From a checkpoint of a small transformer trained on Wikipedia.
Training: 133M tokens, 8094 steps.
Each number is 500 + 25 x the weight over its row's rms, rounded and kept within 0 to 999. Layers, rows and columns count from 0. Numbers have three digits each. The size before them is the row's rms in percent of the matrix's.

# layer 8 attention output (transposed), 128x128, rms 0.104, rows 98-127, columns 64-95
110:479509489515491491500546525490513541533531487455490535474492471511529502492476494530519498507522
090:523502479506514512487538501497499471476520523499460509493505560530514543485508516477485532502495
106:501503502535457531550527512467507518507521511488497495513495473508515501524536517542518510479448
104:527503530492489501490492498529507485476486517498545534549439477520483459493496510519477502477498
092:491497505539523510506493488477508482483500509472513545549437517504445517468499514523516519503457
110:511501459499522506505564461474465483489493491518495498504519494537510548504499504537527512515502
106:490512514512493499496491497503546494496551490525487472490534502534465492518491500496470509524494
103:507479488497497554476513542485491501501492489528519505459537560466503474483529468521501449558471
107:504526500511527565491478523520504464522535486542486505514492500510508449476447465546544509526497
116:517524541479516515535504492459473480523454476539495454489506526464502537486506458440485483518540
107:494480488474477523507468511476457505483537488501491482513484508459489495512516467482505462510525
114:529524505504496492497534528490543528473542509483512485524486528557447517547506520522513550449500
099:478526445463489500514466502491485502526554470510540500507473484466502504513511448506498464553503
098:506484484506489515537485460512467535490474477499512514470539504518548467504488534553507503554481
073:547450506536467480513535509506482556523505514488532505510479494464521503512517499501488486504490
094:497519501516497510543490549511510521519501499486514489516503509472533471486484509519587520533468
091:511467499503496516488499550527465534499517496489512470458527520471549485479487514482494540530515
102:518528480524472480538512475492491553509462495483537469488538497492485484490508489489530499504462
086:482501503484486478489482531538526516506494442552459516512519507463515489540528506484481430508496
097:506490517514495505509532521487508461507519514554443485502480500517497528499488492476512552527497
105:515437527503464503473516530469498512445507521548470455524523502519511486477533513466529467462502
102:484496489512522483507516433522498515532539496487593522496497489485526482504498528475516504484492
108:465500446515468512505497517501490514465466539472509465491500514497449532476480460525502541527511
087:473529494466502511478469482496501486504536460502478537477543485519549476496465521473477492529544
092:498500513482516446486528472539500497531473509528484493474514476495498564502500493482487526508508
103:484474536496494502496517450545526503453523496511475508534488466541513481528479533491500489498472
103:504530495508473517471468503521474505536495460451511509505484473509492475516501471524520508523518
118:509474541493532514473518462498462463523495486542468517480485546512554480489508453481532491529512
101:454512480511478522496504554513519487513534518506502525480464519478488521504480468520525487524505
101:533514527486496437465494493498494517492484496483493475519502495519512526493476545441481494512533
# layer 8 attention value, 128x128, rms 0.156, rows 99-127, columns 64-95
091:505502489506527476501483485523523506472468501533525470502486444471493516521476466490516515489488
104:491529482474483467459473495513505504481474492488513531480503520440470526488538483479483479518515
097:450490459499477481508471507466491519504471487530451512456519490444496561509469497467520495487474
089:521495459495493514506517524508444513481484471555491498463487483492527542519448488511453490482507
104:524467521523456498477470525537513461534511493505493512487477510458483429482498490497475521489496
104:531529515456498506517514533483476526510473507442476522528493530439472476504497517499536494534514
106:464503506524513435515514493506552501497510548549494512531468462522483490523494563492526531524505
106:502485494523505469483519511508487509485476486471485521490500492465476533535547581488460456476469
115:472474509515492495469497469527531513525518539489513497459505511524474504493508535527512478508490
103:497505549508521469511529483458505476535481495507527452472510493545493488497515517500527512487507
108:521496480461485487505479489472478467498509489472467488511490515470534455466497489489462485526512
095:467484531501500509487547487502509539494470523438515490474519481502485527491506510487533541495533
093:452523493519502436500507517514528516534536497523521536525446511484499503477513545517511509508516
080:449546478469475516500448463462525519514529512498510532493527521531505513491493544487470526515537
101:485475530513496522442519465490488520500522471496494508496487487492497523554530474510443487439566
095:499545489476507508514522462497537495520496532504548505508477480513498475497521517493507477489482
102:485492510497506553442469498507508504504528503474479533532468498521517514481522502505472515497519
092:505493533500523467499534440477481477485489556489544530483491509492498485518500496480518552478528
093:462503487524500509457486504471511519503523509456544526493508553492507490507509476474448464474515
100:506526490503497508485505509533522481531523547510522536475484509520509459498493474485489504568482
097:522496453479475533496465517494491492477436508527451467537476479491498514518485528519483553465472
098:512497512495532510529481474469517447490531476492504493471458511490548455510506498474457484470560
092:508470534499525475509537502518457464505464501459524504488511511484467530519533546484526495507482
089:532518466502471511513524534499482539484494503508521459532484498550514492467476459481488496449489
104:547528446497486533478526497483495465522537522482521528487536552478502525467530473468512494475544
101:494483524502521510566510500469539465482497498555527460487480548493511517475516512486532458486477
111:505516511525449481509519513492524535508475535518506493485562466480469490525492560493459493438490
092:504462507474484516511486447510535473511498489466499496484510513504503473509501470511504513510518
102:469494519501498538492486524501476482508503476497497530467526511475518514495541450503506534488449
# layer 8 MLP up, 512x128, rms 0.222, rows 0-175, columns 64-95
111:476491559524453523508491505490459477495482522545525501479479523523533518522507508527525494511520
115:509516443516530496491495496477488534444495547494486493474462503531506494509538470450512464486525
096:458491480546465530544517530510457510497536516457516520484473522500466459581524490503495497493488
097:482514504508489491478473484524500526487477527503472504462543511465498535504473520457479495520514
117:476543514470446519488487559536506505506511505515490537473491559515535479483524515481512528511557
095:486488474526504509550495486504431463458491543501453487491492546459543504498529485522494494497482
092:509506454494494493548516439505480484530488469507514547471485498484512497501525492494530516481473
112:497471525519491532483499515493459453465482509529472479465511445504509510511478495525517493507503
124:511524500511457530516490542492493524484548474517530519477475546488500546482506532523493510475540
094:512503489500512482470495530486471514489568501519554477444532517498525497517511452485467473514478
108:496485516501556542493519529475460499492493530499529530497484536528466504472513496487574523465505
107:467524454571504506531509504545499506541515516467492480486486488483484477490554491503548560512500
105:547510502500502511483496489523491543508487547533464459487526452515472498517481496465491544516493
108:457588547497509471496521490488501471490510488483499557513515523524511522499491478536518532525492
097:515466501525461516492511458493494509476483511508467553521449529540487498483525549509512502436529
096:501477527471496482473520535485490486491457490465507491504467491507471503514518531540495477452482
080:535499494501526487492517497485500512492480537500500452495502492508504460510561509485519503481474
086:485501524530463477471462514525487494495573485499475460518491534525491510549527496492486504477480
101:481475517514508533490506524549496514502509508513487489516522511482457511474510488489506527429530
126:455455491462484516467509493494531512507518468529475514498475541485514501469497499468526560539526
102:478521464525460475531473525499508537501519530482452467452474494490526509498530488485489497456513
100:489517544469536492486526477474521543517502481443472506476513507476495498479509481520503482521507
105:504538418491485481482504505493538534470551503449502514518496518535473484506532497491520517518474
102:513550462539492526553514424451513503495490529471511521454472482485524508494490523495515518488494
098:505525509540501488477515496505533544488474504538477490460477475487504504509497496471502463484530
088:449510487496476493538425489516484480551521460481532459521515502521478502539521478536520528536501
092:562509465489477495440518499459533526511471502453525501511517481528507470498489516524500539544543
100:514517525438510475519472527499489489514454474516450527482545474484517526510535504528495519504472
115:517505454503512511461556517526483492483514502487457490527468469527526468542533475511476541477513
092:494516472477500508485517525524495490458508428502541530526503487478506486503496472490515529542480
105:514519542555452452504515505522478510494506485487488499498523492508490511492500527546521466478511
105:508435547529470487541515501537484528522492530510520497496475503488510498569451506497533468500522
081:505499505507489502494482509520504527501548494499479479500489551463484476516538516540457518473537
091:531520479524512506511530554487503503494481490492532498524422492487474469485527453499460470503521
077:516485500527507477495443521495482521520500494502478450516496485500501524499517533462485546521513
109:515481463494517521520493498535434459487468510509517483480497509469503474511530500490513540509474
104:529483483465532497523485559466475535506525499541471476503491538468495501461510499490509514477524
115:521529525509406460567523500487476499469528457526511544532492445533527492496526532493498543502474
101:482519516505481513487512515464492503454529503477544503537489541555499505488539486478506493464501
095:525512492507510525507473516502520522429480458492509503521462512520498497530492522500501488515506
105:549479498487484508443506517500477523484506496527430490453469522481501527497499560496480484487506
093:483539514460521455497449510554513473473530480484535554493478527497531476506545518488492445513502
082:503480514537479483502450461508530512451484511491463548515522501516538480477451508508500546512508
105:509500500505521457494495500498502491466536514529445537577488506477499516495529519508537538490535
104:484508500521516501455498510466474518523542525508548533450546494491486540483512520493492462481501
096:475560509492489547496500492466486505512502523470477516505485538486513469485560488490515493458448
094:427521466464504506483441521529490516472474481514504518448498463537516500518507484502485490532492
101:529495508495529547459517540473501480496444471506504491502514490492471515455475487505515483523547
102:529470483541485482487508518474481477488527504454543500490459536474477439468478510490506507522495
110:512479473487531478480499552498505481496468538498501508470519491504425500432481519496518549507491
091:502518420485533443463549520520502526480541473525496502508482525513504485517489456439497489449533
099:545436540525487502462454502500483534484487519533511444483511500503516486533532513502529505522510
100:473518484498497481497556510513452454488502478507518500484444533521507512519471502488444515500505
103:491502507545429468540528480450480466485494530506544464504494490555477481468503487488511504478506
093:459514546578490508520544490488461446511506496491502523516503513463500497495454524511481483472532
096:508479488502485504485522491462522484522515466538463498496499517521500522465518472527486530486506
106:523499575527527430492527524513499508484468537485513476499440480497463495446521491492565501480519
110:480484499505516495463530455500516494504505484487467500515469532464534496497515496480493481525491
103:506478525480520461493449498514502503472498494474511433485484504524487488500457506466505472490451
092:489494504497521478511517481469489494483468555518474458488523496465544488518508536495461496517470
109:495548503475475514492457496534471531461522510519539502482487461528523455499528504456530518474457
108:535526491465443507502514515503489497555459476462477522495486502478531492534467501474526463546546
074:477531488515529520486481505531491515509505541534492480516494549482484498520494532527474496524507
095:484517483524503517485499538484487475507531474501471492443502489461537555522487526510500558494504
086:525511526516505504464512478521461509476499532498487482479455480508474486537562465491505493464536
107:448480520507503536479485455520499469506506475488559483502493530511476510504479522504506532515510
104:515495519524457521527469496544519500471474486497494493493519525539471497484502556465494520479519
097:490535491520493491507484523499439509483523511488484465481515557511458491516528471485516480497507
122:443511533511487504523542463475507517529498494496476500458478523499501471522486514521532457544481
097:490498471491535512498504505481510456511558492450518525490463485477528484534541483494536524450438
100:482496472488497514514489509517478502496532531505487510478483509487514502544543526477509486508475
094:529515513463504499496498481552497534464468503464482518524512504462510486495519495491504484468524
104:488495541512512497506469504500498471509501513536518475487508516484503447500509467493527530499445
107:513487490482479492517435493542492519484455489513499504521491472512521500524516543512535538530479
093:472502443481578497507525514523516480519467487506522552546493533487511483475478528502500528483503
096:499459515483492491497492433436509521480470510489464469507507483513504466497447500482478497461527
102:510469486515476517503498457525472493472413524551455515496528500475504492515499427506506527520490
108:496480479458507504491479484439503479526491519482506481441487511511520511525484476517530546514520
109:479509466496478499438511479495492512505502518490465499472491516486542528507492507528505476502535
100:477459515505484484519487494492473508476507484457485472468424473492499518521523460510525496478472
097:500505487500480502519522498501487466467496491492506536494434484531519515488492522506505486442482
096:468472495509530517445460479505471512476549492537502462500533475486514539549491511526515504554525
113:493508502525568510485499490461529510475462533480504533487485494513464449517505479508472536492493
102:497451513507499468483524532499509463518516507507457522519451468492483508515480520497519498483515
095:497498543503511532487487487519512495523507562469513492510530485499545456540514511489495520481459
104:504527541529477529500499520490518515501477506495510508492488475549518493453541476460528487478512
096:510441537512468568506518479510488507523490511511476517465497509518456500465453473538487540477526
104:497488496526469517568474543538466488498514472495544492497512506482537486517506531505519485488515
080:495518469531524528516480467517499461482501497491492452512494470566492539483493537514505502499515
105:505487516520476497482493482529495472515504523524457500499463458490504537525527519550516498512518
109:494504503502533457516483455537492503484461502510523511478514482498527447526503496438497475517484
101:477484498513465478518505471524501469484500463506503511506482488524487517529481498535511477474481
102:488488516501514495466480534538490451513500460541505490500499462476478497511516556511480520531471
096:468509503540457491506518487487486487489491567512469530541513518500499547495495542520486490513497
108:515482505484471490506479458517509506484496510506492548502482517498500497484481498530503520481487
098:512531533505511521518504507464513441508527541502532491508501528524482456534456507486509483483470
091:513491521527523535494495473481492456467534493504499512531516491535460486553509540494529493503517
114:510471462490518506480492536483474499495535464481505521460470507464498531512494500539486527449514
107:490502459509451542446491504538497513516525463503459503494490514509471529526479490525501524556495
086:477448487525446503494522513490527506516477510449507527513472516563541510498451526474453499503489
087:536512465516516513478537480500452483494502470491468460531506503525467494512517505514492517507539
107:522500516482484501466486484523537503482495481510500495461491471516482480493493519501505504467507
103:499494486509505502515491574491530469533477485551462556534522526518525475481523462491482485509514
102:528528517538459491512495569500478517482494491538524493530501507471497497532489501512516480490542
075:510502501489486531495502498477504472523492529507455479481553498501502508471502528457542532476515
102:503474482520511473482514472458503482506510480467486505513448569476466472453497491517492527561502
100:485521476488520483489520520484466485484473543532486457499543485491471482472501470520489539426517
102:481500537518493478494467497476503486516521501469497460504459517486537497505478471497481456535512
093:511517488537509459501497481497453517501508484469514472466462477551444490474515534476496510538505
106:502526562466506482496521490524503539497476492503486490509468502477571471485557523477493529528531
102:492495528505472484546521446497533542506478489520506492456516487520469515499478502462494529523529
112:483516483525523485504467498539490499497506492520514465549479513510481489505517481476521501505501
101:503541479447482511549475469485496452509508533471493514516477501475531472521479504455501500490522
110:493451500470504515461520495464500505534456494509480479491501501482487507507479514504539497458566
094:490525515504494502477514497539455480471519512475540492497460490479485529499542532490502459501508
097:490476505511466497474520484522508503461455538524468518484561507523553511464524544525499468505496
107:517442463511485505532503486482489527503495462512460495495512499499514500476494493487488486534508
102:523474475513512490482491493502492518519529453505481504496500508506544480478518520441510496442522
110:528491465576440502521468496486486469512526469492474547492516522510494512512501505546468508486541
089:485488523545462506501449495522491484541508492519471499542530510471481431534491500481522490488527
108:514473481468514467443456452480510493520481452525563532474479517502500474475487508503523508514513
107:519516494536511492499513512462504467487502477516527472479555519555521531490490515518504504498509
104:475507508498520500532474488499498512480523518529494488488496534495503493538533571508498469461527
109:491490496493531497504503547509499491468480488474529567531504502520465511464502487487502534461482
105:490489519470490520488505481524486508488441513514476518457474489486464488507467491493486478490535
094:475483482500507484532514521499508455486546443523489528477497497469523504489530471551505512502523
096:499503524494495521491498497513521477505483513493499487513512467521514504540488517474487534558528
103:515496528509472505481491525478504479517547485505474505492482520481495497494519489495497549452509
099:494532508529524533499501536482499463507524459526466471463525502542485510474472508547484500468506
093:499507524505509538491515543446517474532489487504469521474515507545492506528530490505510502495524
100:511475505534519457504501518496483540520487497431512470481525505443512467488527520501533475498456
102:475511518521517513438508486467478513509505508504504496487493506508473471508499488493477488464554
098:508472477512470509507486537520522513511471501484520513488506545512506472494524518526501539486486
100:480476529501502531449493499453473541514535505556493505477516444512496519513491516551506532458486
107:517446476545491515475463499483526523505521467458529505483475518475490521455486529502480493487515
107:545498480481437572463466527543510508517519470525471472525478474510482502548466533489500516492491
099:499477542499483497496452484464514480461527490466495546521471533502486482459484534481500484486533
083:489504502556487526526517541503522467486531500501515549517458471475496483544528464534512493522488
102:464475480508495494480500509527477481468519476500482532526502522525515506505535513498526503483498
112:520523463464506509479485532541518550465482475489516532522517509553516507543526524515505505500503
089:523524520525513467459495501518513494499525542544475524518493567480470504484480498449462488513485
098:504450504481509513489491475507476458444537471466473490495509565471500480508517518495500464481499
098:521531491483509492487480500464504468523492490509469482491522487470515531517545472494475532471504
101:498539497492442495506515474474491518520462466534488503480483493508497477496531475499505542504483
088:500545521494512508536511512503488483506524484521552499470510538480523488499522569502527511475486
095:507509535516482484513526493498457487481524480526532468507506514496492519527513482540502489528531
098:507544510523487519533500502542508499483509528511521477471436506503487502490566541498489457495516
090:531506496563512484521512462544460475525496498459519488498524479537539526546495497468536501501496
098:497472472538470520464537513442480528517478498487498489503468511494531502522490513530466492494558
105:495508484526459500480502514538536516517536497502529529457500503569535476523512451477489506498499
086:505492493529449501498476506502527492524504485505488523508534471463520487475487488511493525481532
078:509545513517503489477470517473503520494501502494505522456490493481523474515484525461537513535474
107:458525501481517471524496529511490496479535514510465481530501509521508485491513510516550471471526
099:471506524488514497538470490503482481517541500551479506462489531475547498507531456535512483511494
098:463481547471543500502533513512496516522564497495495494505519530486525480458503517455506487449517
094:488508545475521488460516453491477527463481507532491512459485518536479449468479471502533545504528
104:511511486515505536529472490468498487485497527520518516479514508496502535491489514452500501500530
089:453474489506488502504506509461516507488547504533487532484490540506516463488527478547494456492466
100:499543467492486512514440508502480502492451530497542520524485551511490509503510487468520507498505
086:517497503504503488548482489500504501509547467470496469475495475477528480469535507482525496505497
107:510478491471481497543526521540495455517447493509472467492503482469484515481484526523531548531554
100:513524496504480525563479491518489508481470528495516488514457514507498490541478489464469505512490
091:512425489516478519492521503494504521497497496502500517521493502551487506461479563464477489452492
086:535523496538532459493502483486508515493519521496517484521478503496497527498457526478518517492520
103:481490493493527517557495499512497518475492537473492455519499522495547447471564533537556524497489
091:486506448534475517468506504459506517447496493494543492445511535479500512528474525545503494526491
092:501480500521467534513472464497524514482524511466459518529512514491501477503486492498524514521493
091:491546457503490500502504524475524457513460538537486501531541531524498558473471538505518497457478
084:447533549455465526498439518510514513504489494506515513486496466491458480475515532489499515500502
095:493464467548517486511496505518472494488469524483488519505526484557474512479476535506500542486477
091:537515496460486516491504506506512510523510497485467491460496450545567475447513503470508515512531
091:504464524541459472472509536521482489526514485505476530505500499464503517508543519516504501491533
103:483526495478510476491486512517457496483508464522503512465540481469504504510508486520481496537496
099:520515482483473500504519525472503488508513516474514492506449532515485471469474471460509489490484
106:464512520523504498497508516491473510440456508510488502528500497507505533498515463472515469489522
096:464515494527489473500483477506485506509495484509508515525485508531525499554485532496529489499488
# layer 8 MLP down (transposed), 512x128, rms 0.0508, rows 0-175, columns 64-95
101:491487521489520492485504496476497462472507521513497480514507477500516455515523527500533491525493
111:501480490486486469488542483490536450542530495486475530555528480495523478505497531513491542577498
102:507528519496509484496545457477525452458506560490482508555522440477450497511508515513528491497507
089:522492505501529439517507489520517516517518513452483488479531487480522562489521500492536504525482
112:543513545480471503491481503474528481500531510480505475474500469510530513492513538542490521488491
101:493469501490501512498516509471499452492491506496508531507547497443517469467471521509441497448482
118:469533540485497517474474520448452453537485505502534541500509434495523492510496482499476489499491
111:497479501515510507504476507537450491504486513461502502463494469505524446521494452511515488454508
137:472486504515454480558498552537498529501470508489451479498505525504498542469487527514563511495513
082:467524511529497539484483499491488496478515509475481497491458477487427472497480489501503524489551
106:510525472527525527487528536503490534490499459498492519488485506529505478527477501490484483480494
119:494520509483487495517480477476517515510537473518472478543493505513494513462441510502488499460522
104:541491475516474512493529466499517497495511546518489500498491486482501474450494475482484529487498
099:503494478505524476469513457474506507505512482528503499499515497495559517469524551505468490505473
096:521489522486488508524499466476509504516537516529482488409492456533504494504495479529508498504484
095:502493539461500551513481507523525462512526492504513525530503531498463542475492542513506469516509
077:512488475478477499444513536506490503511517510529472491443481454521439509509524521496526496518470
087:515501510469480484532488482503472492451496495492548515502528448492480516506498497427509537488508
094:512494473545535485505458536523490516497512463494525511489518480464511465482469516499523520477512
146:506539480491495500502568515510521482543470504456514482471511500480527514472460500445536518500492
091:477513506508530496538463487483477522488543491492527501566482488493527477510471508507515477504524
100:466507511516496519499554507468478497478458513492479510493478538508502518535475488504489529502478
100:467530535474471488539503521501501511493525471500505518500468540495470508542479489534463472500545
095:435448529467525490529511502461452478488499511500495494458485484554541499478466487482515539519513
098:509501544535481459469484490499544515515546504485487529490491532457459467521487482489446448517512
094:473521511445520494484482496494542514499506493491453477525490469472474506497494504523452512473473
089:497510474448474487533521463506468536470526503437540528531548481456498505464495535484475455488520
100:492485517489491467505489470463520529551459504492509459501521486501480506500475469501503479510466
110:482494527500477515528536465428498479480504511525494510480473522536522481503494567489461474554518
090:488462497519496500519551480504494505501514508487536483548513464531508502523523508556502456434519
096:470496491515514431513510463489513544509509452502510529528562477452490514470509534503517471488500
097:527516529485483473492498516460507507470466514495489473515479520494535531481472494490517515498524
086:492531525469516518472514509442494439494510531510522473489501503476488546473546500522467514495528
099:556500460523495510501492551480460550505450479499550466474486487501529519538468469504484464508478
093:468447512504531477496528542474508484515559514470482504567508504474545516508514516512500504459462
105:489498495484508519485514497533541462534458537533510517508519461497533467502531461504474503532460
112:500507525494485489489476496482501482473498456478505495538469492498480468530540526455520506475462
105:501524513526507466507512510469480517527517483481472558488485506521509500490504440491476473494529
092:485493430473521523497515506509515523519525525482493476509526484472511546503480495478485495503492
099:471502517489505498497484515525525507481512507534528482499482540508497497477460518503514489493519
099:521525476470466531495522492449523497480455514524497519516481537530453493454494497531490518488450
085:532506500478482482472531502516454493545511499506493446519522527510482501563494522471487535520463
094:547471536498476495526523492502446464462473547504470483551505479470463483434480493463481535482503
094:467483531498468503510486523455490523531532470482528519461521505505456515533453524499509470496490
098:477510478546503495501524512477476493517498533469518564457517521512502506536485500481493487500484
095:528482444501501487513534551495515508508525475513528483427500500514501517538488498485508472461522
082:533484491468502542457506533544456506494583503510533505504520478479517513477520504536486492492510
110:479487499463469538503492496452518512481489511492540498531515566528497507482462516475528484500537
099:486488478503451526444505531536498467524489540472489500507540503433524490500506525509499505501456
112:553511533508485473554495492557472506482564499471465473519482484501500559500483492472495493532522
094:527493517526499517516488493489488496515490467528494461523486496469475510470458503479488512524529
105:519486493480508452465494551522496473494519512543520481503519489491504508509514486473502494522467
092:485452527512482457488496519512467494527479485498498482520555506508459490509515523503552524513498
094:497509517463498490501557528519537492492499525503471574546568507481477544495509512503507495494473
090:532488498541532495469505518533459523491485493488476526481533495482489482459445513536487514472511
086:469544453558478496483515501490520474501512478515454554494533532545455472490499486512491456472514
109:503518485506506476478511535514483490536487507504538528493470448454511497466535503489492524523494
118:467476550515470503520501511486508476530522491450500517478486548491514516471467530489475463529544
101:434486455494509487510474476493529465511490514458516506541457491496487504516557463486441492475470
101:503507558491498501517484498504534479494467488528506488530520482473472448507539527488475501507497
102:470468459504497455479512509551495498474539510508499519469477534476520447493511520523462474507441
105:522504501505485505501494467511507491486444467495519503476493526554507458494470483532501552467515
081:485526540486532505523515489539484498523478499492530476500501478476476522488480517484495472476540
091:521468507463518495528523485515529512532496482507487518498473494530502508486479496500454529494508
082:494531530477489507491534450459521465512505533510519458490523485516495545463465506561505499505523
103:514541526510529476527526478513473518490491514444499479493460500483524525509496488511515460462501
103:510500494488518500503483511529533450490509499478511514523481502515525485510495499519482511493479
101:470518517458481483467580490493510449464496538505479477481514511511515464473488462502529511516511
115:464498500505475526504476538520478522499513501484520501488517498531529448490533546535509512479506
099:461487472538506478520468521516476472491501518508492452487522531467484486483503444512551512535520
102:473536517531549505513510475533495500497519542503512528483532510509529491509511536516484477512534
092:474517482481545514516483478478508487536487515463484473521498501521454520517468485502501487529485
108:485486479532485498525531547525513518519493517499507524506507446501487507513512504484472490479532
105:512484499483497495553495487448519532523512502526498492533482473506474495473493499480474486501510
096:519524491485496524482498450472504547512518508500496507464544473484534526480459485508436499529520
098:509474548518521473516518463519534536477495510488497463521483496521460446497526507498516487495492
100:544529509492481487488541477531503494497481541516459474481523467508510537509473556495482476491497
117:469492498468516471499476541499479467469474519501463517465523464502505494529487535510441518510442
109:505512480541509497492447540496532468494522476503473473495520513540515511501487510530491463503495
091:489522456506503491482496503492481480502470516512491566517570446518500500538537510505529483477513
095:516475577513472537484498526492513485485511505555515496547506550476480500511464523534512493532522
093:498514536508471496495467519507539500504506505525527482488539477496510496516493501516495507542483
116:490495503477447472538461522510498496496455494499494488507527500519487534553478527509516453526485
095:475526474499525502498526523504495506501536492532476510474499469498480486509450505538534496471500
098:519518482494500500483529517543498483514507509528519481520503458495501480497530462473481529507475
104:508511511504496464473481539485477522533459524483465512510512493500527537495495489502439537515496
103:507527487483551476524532483498498495470497477492497472506511493492509462511517531462513519497506
094:512540481511504519485504442510490478507492495495491493493519503496528499528519509527488578491496
072:510516515466504520432507517468483505541514508531497476531511501468517531496454520507511506502474
107:492490503499510524470489498489517535497498513538549450479516495495459515525458499522532505488481
105:489485465521483525523517520501530498531514474561489482455538525522440494518518488508484508518481
094:505497498525544477472482468508544517507498465480478499503479489544541473459513470511496511507499
106:488512543488527462537519477465516490500488526537532551491510511486487530524495496483514467542459
090:511540496533505506498480498503529527482471523481514546512497509492437491511503468502472478520479
106:470514462501489541517549482558478485485515496534463477479485514506510489524504490526482502490462
098:478540500505527473516485481484502519507531488459511482512559464489520522526495527487495442512469
088:509486536491511492481478527478497458532513512451517498474493467462521513521504483512508465490527
115:503475521486529527491498496490465516506457502447494440513532483554495477509484536490464449524494
104:515522469545548462502556482456542485503546529526480480502503515486498516543524549511537485508487
082:526484487480548519521488532498483510498519535486501526498445498476476504480520502479500520476471
083:500483503475525544518518527514484447510521523510488480520487525466488505520481486515497481550497
113:476501489483493489543483530485539490500477531496509501495470465493494493490559507496542490502471
116:519495497513539498532451499540465493491479524494493541461489455504458497487502479514541470509540
100:476498501463512513463497509487455465500464496462528458503500517496457480481480452532497526494470
075:499478492529495486512481479520463471515463486552513474526538506543500472513468544550503457463496
115:484541442487519506514505522488517549480451521499505509464503481561497519498512529458511475490495
101:484502476480477488485500521485510470498559470501493485471494502503499475494456504530491528519571
103:461513539482491499521549520518482526516478481500467492521502474513444513531498478477485496472523
096:499502500448538507496520516502509475535485480504488454535465489487437474525485522495493514525476
098:494482484519481467504551515565501525457493515460488511488529545493521503535464512537468515496445
092:515508501525538489453486521513494493506474483539509519481534501518481509538557470512521479518478
120:503499463480515457521476501530472490478485502510505416508482505485468513517539497540463503489461
091:530487482511514534497526538446531519494461496519484451490535515513528528540493533530492491483464
108:478505541492503462506498545529469528467469507491479551475501471493493489522509484470535493505520
097:492506463500529494500538518545495505557508475475460491487547467510567522521475512487467506488516
104:478509514498504519487508491528530509529489507511501510485439480476473495520527506525497475502453
104:470526463524462519517479531491507534495495494474470490505475510543459499547557509483552509480494
098:472467494508510471455508496502523498481489518499472505529498515440527457536525484548484469508486
099:500510519496538476514500505534494497522530480445472523501524494482521500527476464476483547548469
088:500515481485454490474490483480518474497487517495511511552508469523445549488465505502510518530530
100:519467457461506466485539523499461507520477495504499510520475432495533509522499452565477511499482
101:498485499489511535493500503531521490510537499500537510493469486496530484485561487527501484488497
099:503490519512512459507494495515522473497509453486504506533473508502482543507492481488481497436479
114:496538526499509469524504515523477468515481524469531490489491499474452507495542494484520514483471
094:514547492518513546522486515511452493492545498517497535494470539532507520509522528499493453527549
097:468509518466500537467493503517485479482470501493527453497526502509480527474499487475496457504479
097:471494507458524498519481513486479506495534472487515467542503528484497452487485500545524506515471
108:475491481499517511465514484480489503495482486504465499509486510515536504484495492512459524514460
101:471504504467530489486532471527478488502492538505505554510514494480525474490526498482531457507500
105:490457527507500464529493479530444476540437474478492517515493452520493504514530479484498499489552
111:540536504489506474511500493476484490471506464497469508499514498513508545499475486475484486533500
095:500507463487461500505498505478503498475459494522518495524535512475536508490467463529492464471491
103:511501534513476530515467477505485515491452500488515470506524478477491463557485490463499523508486
102:500502475499528473478477467536498514499497507490543498451459507488473532514545432493472498565495
099:507478492486486501463502506577496498551470492505556475500512494467580495483504512486473490476491
105:484473490478482520478533476503522533520456500501502489551456529491525488521514542469505485490523
101:495520481489491505490511494491538484550482468441522506500476476463439531513503509506498484469503
088:505539508512502473484517509502479510499548466485488506483515481505455507497452491496497512480515
097:522520511503492472506476465503499488474495518511512508517549458505517483537502491549503460447478
133:495488479469505474490510509524496528526451489516527509447507495531545479518566470501509505479484
092:481556508472505505508562512476459504489501482482547527513573503514459498497478523505492516497517
100:516487556508483542430532477508508494524509557495514481548486464509502482506499507472512500510496
100:530506517466462494473492508455542501491483543479498513540518466510475527514537486491509510510492
106:495524449478517494485503508562512509496490499509509483477512484526487512504479506442527498533505
087:505521519480542529504509496490503473509498496515506487503455456482483529461498494522514480460482
097:500509515486505505507542502502536512486541521502473514533462482463523508480463471487527502505519
097:519510509472530487497492479494462548499512473472532482524527474495515527531519465474478508482497
088:468491521484489513461483492527528476495543532515502496484519496473493534485517531476496532514507
086:501484523513523504502489498542491507456519472449520497488517502513466536464514506473481533529508
108:485472463500481498476509499475526499484483504486501532495515507509458493449489528485501534484551
092:499514515499523484528483510526464449487486553516503487462477492502514552465520500511491457486469
078:496491505472468463497522493492497524505496487489504522522482507515486505513529535478520514467443
101:478482510479501496447510493531487517519521505488468482503480499502492538470530454517447547526487
088:483481444504474480477519516527495500551429505494467479491532469558481521492496521483469476502508
095:483500527459464494514515531466524458532525492464506474519570450540490531490475511498521532500525
088:471517477540475515499519465473491475502457478532526517468483493533498529492476516505537428470536
098:493531517521510484493538476530499513474543449466488498484531494480506480475470529528484526521546
087:493523472497506495503475485477475462500461490492517533476518520522496495486485489483484502511450
108:481500518500521481514501519512494517506492502514524516499466476451512519541510494517518507491529
089:498528530500481520480490468477485494467551494501537505526492487524476506501465488500499481477480
101:524495508522509505436488502491535466562551490523514479513483452496478524487509484477485551522490
107:517482509512506504500504500543469510544531486513553478502525512468508495518508485497519516495497
091:485507493483517509521482483479478514465460511474510481508555499464468452499541528492460526501530
089:498514482453511511478492534487456521495493442497529518454537483515500455449491504512474523508530
097:554498519538497488518507504529490523480522504495501449512480503410485482498493516507516481495509
102:470528454462471508467484529451497488508466520498501501480524471489476510463478480507469500535545
093:468515491512482507484501501518515534515496492463475547475519465551526459522470498497458482465491
089:540479496483455513480488496517496477505544491510495496529508492482502482526451513540495512562470
084:495502479516515486507552525485478481495504474500492519489527525490510495549512515487546504491554
103:514502504475531538528492473446502495521442486494488477526476506475455479523505479505521456501543
094:562492539459467499554515518518473531493522490449476524518461505486506479516472507516547453548517
089:482510503500538498496514473478472496528492474499527518471499470504476560472505472524499531505486
110:486515470491503470503488496525482527482551521516461496483507454491483432489504520495510504499490
098:501533500503463468537530501523544487475507536485500480469471453497544477517470471466499507509516
108:495490504481477485524515463483464492504477488475513487525521495480510513520497525472475552488506
083:525539466525536479521487487483466504506516484544480502585504514541511526520511493526501538526493